config.toml
n_layer = 15
d_model = 448
n_head = 7
n_kv_head = 7
head_dim = 64
d_mlp = 1024
vocab_size = 2048
activation = "geglu"
norm = "rmsnorm"
norm_place = "peri"
norm_eps = 1e-05
positions = "rope"
rope_base = 10000.0
rope_fraction = 1.0
qk_norm = false
attn_scale = 0.125
bias = "none"
tie_embeddings = true
parallel_block = false
extras = ["capped logits"]
init = "orth"
init_std_qkv = 0.0294
init_std_o = 0.00537
init_std_up = 0.0294
init_std_down = 0.00355
optimizer = "adamw"
lr = 0.000843
beta1 = 0.95
beta2 = 0.98
weight_decay = 0.15
lr_head = 0.00766
grad_clip = 2.0
warmup_steps = 337
schedule = "wsd"
decay_fraction = 0.649
decay_shape = "linear"
final_lr_fraction = 0.1
batch_tokens = 65536
seq_len = 512
doc_mask = true
train_tokens = 720100000
steps = 10988
dataset = "wikipedia_en"
Each number is 128 + 32 x the weight over its row's rms, rounded and kept within 0 to 255. Layers, rows and columns count from 0. Numbers have three digits each. The size before them is the row's rms in percent of the matrix's.

# layer 5 MLP gate, 1024x448, rms 0.0408, rows 415-434, columns 224-335
099:137128109060106109117110140132135097168088130120162121150049151098144078129141112152130111147131158167128099129173183062113136152143105142122106158162129105176097134135130154152156176114069138061140132154135093133157120110142155110103140186111045118102103126111110095132159119123166065132162158128137118112072092150132143134123117094184
101:130213159158170189115157082149121187094091152104101119127129158170161132098106136130108133124098169147132067130075074132191143093173188122109159188155157141154184150088137108114088122099139112187222130127112135096131081113124110141124144090120131118128109140136116135164068161041166144101116132125146145132129128139097149153087080108125
095:111098093156133114133124160148116163132094127154080144093150130094134102143127142133085151124132150164144121114143168132073137081093155108158059125112121133093108120109140154129104130118191094135088121187164164182139103185130151117100162137106107141073160149137111117165103097131169096136161113083138182105091059193110136113156087113154
103:151103152122122152099166123127138123096086124098150157088158086102137146096132138100110117132158162101114100123105139103109083074086222134130086149158155129159072151125129075145160135175189151111139089137134073110094068152096095128085091147131109112154095146138209127107069119099118115114167177119102105189101115132150082133112166091169
102:198201133143078155126119103147115118143141151128185148065157157176095137151162132147110170109143136162143102092095110132114117119128150097099122086130107120132142127124153096088134101114110166102106116149154100116141072163145196137125157075101101131090141168168174144187119110160169036103152107113127207148134120150095133094164111119119
104:111156149122106121164080070156146110163170104138131129185191123101136109100149086156090161150204111073116113097136109141120094079154138143106199162109123134123142129172128158105150147147121119107110189154072179131143167145152143081148148162127153105136098149112103120143142115156194066129164122172084085164150119151119127096068147149109
098:156191114105100155068127090091031110152138084099105156137183171122188128172117188074105136121147131109101102110146084110170134141155120107083108134089134103120148182147122183143121065135137122119145159117086123133167119163102108102128112167145109119102127109095163144109158112138143153116141149104063155144165186120112131146125117146087
098:117154156177093130172106115128143130114124129130160122134155093112157102101142176094089086176103073143154111143196163149134158144161119120144084113134141145127102193142112150102149088170119110091122141140121081143172103136100157086105141143225128136118137147100095117126140129163111107114153085151119159068133118149102180101087118157127
104:113127101151140093140098160102125047124149117069070150051112132242091135078132129126159136123107139114106150123064125113139082119057094124132129139088090111116143123143104088162196097121133183179134090145158162139142142152182134147078152171116098100107103193122142111109114050082174083124070100129141157106138102162094139117134146083103
101:119185110107188113165122126140149165126071234110112111130167125117182079147150104130123127151065145126143137127097123080112086085144136142095118129179208135115140116095127102101032119121162125119150171149136089116122096110101150103076122132166111126095061113100101138130092155121132102076133067120142107150107119116042117117137099126121
090:171136177191106185152054113075098151111114133142105130114158121166167089171170142083103153140102102114145110145117097181157013138145161112092159132152105159123145109169159123120072128150117158141115065123121127143114147218099098094071144167171142118107098142111173109162171149110165134088140132131150101181096121219097169132114120222152
098:129151092120151154126121033141137153087144115090104146080147087137102152172169093126113121154065172071110152100134118181096116114102153127089140121088136109149142160126136141149079148155126154057087126148138105143146135149166107139127134121207134136114164156119125112136103079087073109082154145141138155094106115092158152082098121214129
102:114110141080098092044113089101095167129116160150137117137160074139113137116126135105109209202091127149165151118178122165121109113137123093103125106186123178183111183126091169094144154086128172150107137090107134162164145090138105134117143108153138158159063120083162133138153141123188152100107135115148162132115104141131165102085166163120
100:165159153148151129094140081133124168124093150136069054101126166130109128124131120174146132088129138117107168171135074126118110157118142111139174139127169094082169102202075160126099091134074125143133153070157112065090112141143091103086116191090143161042211109109150111104096127121162125113145082175142135175124169182112163116087082153161
101:140113120111142151155141144118071124152107163102121179127131080106134051195124050172112168108158162137121115088122157133120146077115135130168154117139144127065160118130130101086193103103163175102105126183121106137151130115118130060100086080106153112158089119159129172132103198153095111117141078114142133096044139205145138098154190153072
104:090115088127109092129097130136126120101121108116139175173166128126107082085132123106158111155110186169185106127105141123097060142101144079131110117177093115167128185122124166126188126078096112132115148094186182158142166136193175118120119074151100103080152109173136102135152211122153123107166128133115215118162118106170140124119122140150
106:113139112200092176141087116162110104131167100145146092114139140125157129166166091143127167168141128071133101135109137118127099101100160172106194129109137078073097187123164166131137216095141102093140140052152096081151066104116138105170132174152112161089076121192131078129148134111076110060175135172144096153097132186118150138155129198183
100:137115148098150041178130153095087119135158138144155145081123175148133079129142095162104135069086188084118184168135123175094108097119126166107115128171179118123083116143136203095157118116156107158137177129162142151117175168162103162122131047132141064067109141164155117123140132137098097123141105105101075141135077118078136154090130148144
106:122104125163072117102088066103046080111071126154127140147153102114173152107097154094165135109126075147183136173117124145147102126153100142138128154135165130119074194143153177141130116125144176152139061151148130177128163122120116079089105116127171125097077138162123135137118155075195115092109115126152165101121137152033124130117121166157
101:169174108052119068110151103152108120078187145128139151170140151084134097124155121116145079158145126134181088167164145217189133137092111110134114105110156173091106065109081085120124145149073079136110186044125104129177121111077159102120101137127117114126076162175154105134159139154126108109149126127140123152107151113156147126153153133142
# layer 5 MLP up, 1024x448, rms 0.0414, rows 415-433, columns 224-335
098:183164083133081146117092079183092111146158165162077134104150082155116164124121128163172163152105134178131145166166090172115174169080152122112106095108080139096116136124109108144085131100107144193112114183096121075161121140153114086160143111177058134188207178123095071119052131192103156139128165111067168164057167130193106094162127135085
095:136157131109125125137115145088137118148113127129101103109153128163130174134110148175124088121135120150172107135164109135131110144166124132131133159100132148100095185207098162085141143138205139108112129182099123112114150173120192117148132131117089150102097128132104166084089095130129136163155124138129146194156129142101064159121131106153
097:067099173148096126170144103201134041130136121133129122134139133099142151118109146153143128104059127102146083114147153137121143066144106154183118112130106097135138159100124142111133155106183135168104145177153148121102052166116124125077147105133122106126212150175164197172158163126126101129079079138118059122108144158183105193145183080109
102:093126152114125157132117125086129161117089049114099111197086102159088097160096123086100158133112075101115163142136116080104201127126121170100099120210163203089126096123098107136137062108162129116205162110089090154146139173126119063137116182096109138135162157219183132135130135103097106154141093124143131114162096101095170131063156137136
099:086107184118121107088134135124133108138186107163090149108118084105164164138097096158119116141107130095146121187145189140163047121108206139154122129131115119127112093075118044111095112116115148128161144068059086160133119070121129190176158090114108141140113140164115157103105097141122115134098107092086086117132140130186130123154133155137
100:088124115170126125126203093098139128157120073124135130102115099162047127136144150102151112127159149086095079078107139112115110108174172124119096106135147060145124113107084156153112184093148151103118124172110063146094118115124049142061162109105139121141090100126178150107127161136087182155120133093113145102082094144137100097073155122109
094:097092154105127073147151130111128133129127097211100127140183058161154069164198130121138154078094078108115141089139181170148125098133114135148077098211150166145131160117157076128112135110145100120146109090108170143206108147155043188137137117138129092144078111111146105169086095161172168167127156094146143092110161119093078146121111104069
096:152099101155132078035160190060122111142105137183148099115191114109153129157086134111108117113141109129175122128083159176070116104093128081133176136083146127099152135153143100106160180157095148089116118096163094108129082128117136153122081152106087130127122104103131080154169134102165138130171073067152105126141149146131082156155112128135
099:110142059081130139142203093131110115089089123132130105134139087094079077135121135170190140123150140114117164128201181136158211115125074195132127072144193123128120098117107106138144111107063104140190164128118060178175124161209088178139097179075075103134140146130144080082134119118104152149092100159150141093158092061119163085102122081155
102:127156144068145114095111140160116095156107108140164149146134100137135158077104091146127133109113163163101073084133136156067144142136107149151139152104139127118109114092142098148104106132171082116147138158162141133162104155099119101136147144067135091081169074097139120090139122115206056135066112159142051139122094086104141110186121147083
107:185099124198110150246156107193161082148154134100097178169161150164107119105162165144171094100143102108075121081146164151140108166194111104128135154125107150055181137146122120180135145104135154163093125140109109158090154144125089092178074177112119134161140130158105067078159136084128134132117106118136178118148129112115132168118104141131
099:130132136147168117103062126146181155106131060039131159184135100129170155108124115133183086097160133121111166132115108117171077149121178091089113127143134128125111137126126126146130150066133137178101186113192128138121110205146125127155116062145160123170075080152097136189117142139098117108133126107108141134115187128205176158087099107098
096:135143137124109148143113132154150107152131091156134101118159148057127156148160127151167129107149121117101148109139171148157136073088155125137154151108210083147144106130174119116178156137118166078137194116038063093159084096034156151078133129102158153133118095149101038159186138081157125139111158123097142155180100103066183105167134094075
104:129115198155075178095120092142152170118156154088149120120148100134093147164115131110057103112162107099095102058119128126198123152130159125114154074130102153123152175153143094118135185152133120077103108144125177144157185140133179143106203138133098174159153174119071118123203120113138127132122133088100119142162149125195097128154138164146
099:142145194079147114075164109116138124144179118061110195127157110128204128222071148104163088098171114114120121100116083081121163124115130125116115110095104113098096113192120145123095061156068163158099123121123144106132153097131101096087106124147128142154164172150165114124099082091160121132137115105150141146146128196158094155132091131105
099:128112103118123079151128165158132132118175129106081171165108148127117094120120133124168092141147124232124151136068095148143120116158149108135120172121142106139100143072149118171143123088159134171095154098120150131178106145143184132130111118106156111102110108104071135158190109129161113133149136110110178152107095133158104203105120111062
107:143137147087186090107177117120130158121134128087140162147122125170117118082106131144186120176201166125153110108119102105118124125085123115133133106148129091154138102146133091048173153122133074124141103118167141113107099113174112094128150101139152093130112147151091143166091135109154029158148104123082134159188134172134127136163131104085
096:096103191135145118155090157161106078147123068171136102090097167136081126037085138122110105098090109205110109152124171161141107110119110192106107099153138129189059136118136102109135100078119130195100155093079162199149162120134175101111125139134166110132147175111061112127144166079150069112117067152155076160172156089100159107110158176170
111:146101130113136109215121160122089073035126137121125091171171136097166147102128079161144116120071179146136184138145092175156068128139124195167179090111137138106092077108167153132109136128180150204122129106084116180105114214111099131107117151110146083159166144124083161152132120122138190119161127154152146149114085128120140133153098084096
# layer 5 MLP down (transposed), 1024x448, rms 0.0392, rows 415-433, columns 224-335
101:179094148134143142099188140140177117142142110133112170123163101096103086109124142119150104177183117162064106064102140171154082128136150136186146131200124208162146053103178100095130115122074119097149097113155143127123129127131087123164116124060223130117109113106136148163139141150140114171124110165159105158146150144127096117108091125161
097:140096154148152137129124122137070094111150121108215084098090164093128146154124133069098128142133100112161092123064175154117156123113153099145171152160169190135111118123117145077074173059071113138154102033112153079127194171189119122174145173133101137114127127112131155174143117147076109162108112104135125177109148094110135050092162145144
098:133115187063114103117110108114119094130145212180128145171139088133119204155088152132101147152127135106178091148128171072162131106133101165176102138184114110126120084099149127124113102083132132111127141186093086155061076108151146108167069114108169154120147113108126128150086060201075095101128146108083123049128155192174163173149115135133
104:155032118159127101150140157128081035085127131093120153136141108058129122124163164114144104157109136133114117110103162219158124161122134123084048099144111105151133093203095240106124123116145154106172091085132155126153125106108115134142141127136143050118158154140162131155067114104155146164166146087149132159135180097159117123149109125096
100:061097135194099122141096094132085197138115114146098152106081148143096135206113175130117143114101152075174156127148126147139094078104099092089158069152132099095179133085078114085123136108153185102109088165174174070100118185085144127113127126097086129123140091153130142098127125130134119060154142191082157122083104075170086084132150075099
102:125091123177142171094161156084120079126170087080124139088115162131157089089119099163108097111113137116153139130168162086120133164142103166152139163135121150125161130197086118093118107133117084070111109105225114107115097180114089165064166187129071132143124095133082092070095160065106190103155093145103089115161076184072134046114171122090
097:097089144098145099149087125114136140123180167138168091125094159130079116116079096158164162110094136133165128101136135109149150104080123123089153149107185147099126140154115124087167112112165122157110134126166082140139188060114205095122128125100133101119064104096067067153083082120146171225158141172215131124136182100111172130146113060138
098:148072120167144135098104070116167137088109151185132088131117139178139104086119168104138087175109138099115127133156165087130096110187135092067134124072061157154117149086132161087206106088132107103182084132107106092159147140106142121190155153160143168156126108144107127163072153115123105166165074149121128106146154163110168106091087145124
101:130098165127187132071115152116137148128182126219204107187136118066135126154146154123048146119129125117115136137177102136134048120166196121100036148178115111138114141114145179135055058078100131029065135126103131079145103106085138128111098097155146190134135114184127129138134144113180162133145139121166112157104115132129063138082144168114
104:141082203080162150111191105136161124163124142118104108134116077122112070167131120152138147098102127154133117149133121129084124091061075155139144107166199135116085147087127164105063104150120182073114127150138190113087120163145204078087109179147134073117141096148122193112137129140133138063082133165157095119118121063102146079168128122191
105:138151101159169114206156138170182125133131128145079144222159088103120154131177139093153073130128170151148151053117155130078116125169109048151127133117117136094136174126107100152137125116136151131118114119137104145122181104139098106205069135105144166163157092105117108106114113115100126137137124126107153094153091076121103163144104081152
102:076104102127126112129095131106071115204151116161186140141112125109124108118152162180116126072152194096169129138108066163147150055105127132170101117127129126127164108083149112157114136105127136186105132109115102142210193091121110135116098126108092114121088124135171160139101048156182069136144110156085106092101138161152143130141145124080
097:088079107137203118115141098117147097136128146120126144093134137180115130138144143145134181100140159026164088194072043109095131135104119134146157105148139164150210158133064148090120116081134157112130094149200199141133119124209128081130099103168096157141110187135120165105094141119178147115167038089127138166152126107105135136093125115146
103:116180144154104098099118151161160151190131072068098172127154165169048125099137114110084154128147140086126071158127177132154182167164138107107144137121077074121154148096064127180113081149172171120126146130153098130129114190163115137134163125162146119097109180169178126133102181101059121143135114113042141146137153158159124117159102154146
100:140099150166125143100099120130150177106096134088115113114148115078091103172109080138139173102109123116091127165099216141176153084171137128127129118147124133092117130132151121088169169110084170143117152110144114119052171111131152162169133111135174139144191120114116205182144145184105159180057130100097134123092177109151171160111211153091
100:105168111127177100047153110131106084119082115169133109152151157140132136154127114149131127101137196081087154164156151109157093104113140060139108206137108067129122143162134138168140163155190173082128154097111094116126097127097080180111168083128153115179118154086148138145144074174114181168128097149130107103066136156098191102185161132162
107:184167138136139150097137134158114097164136093153175098117150123171119152118099142113048100134122155080107086144168191129108135153111092113102120165153084145136120202092123116130167058124145060186087151134108130135112106108121156138060142120105149128110152160162102155072171120088151138146151132172140103115097138131097164146180081118101
091:137200110174117137114082116119154160097094101152137081119139060123103106127133138125100149144113145134150164072161096071085130150150135101175132115077081139097156105149147095127081131133083142083133155076101076153127056058122124116141145140147132136172117118075105153126114109130121127087162186091132120121150179134111121045153129116096
103:096151153123091143189136161124102130196128122131154107163030115104072080114120087141129124138126152136106120081151125072129130161116103143130162073098148167168131102155150141134070116118131149203120111136166140124119096206091105131140107121139118097077113126175158098190127158067104025147155124113137142125168142085129144144161153133142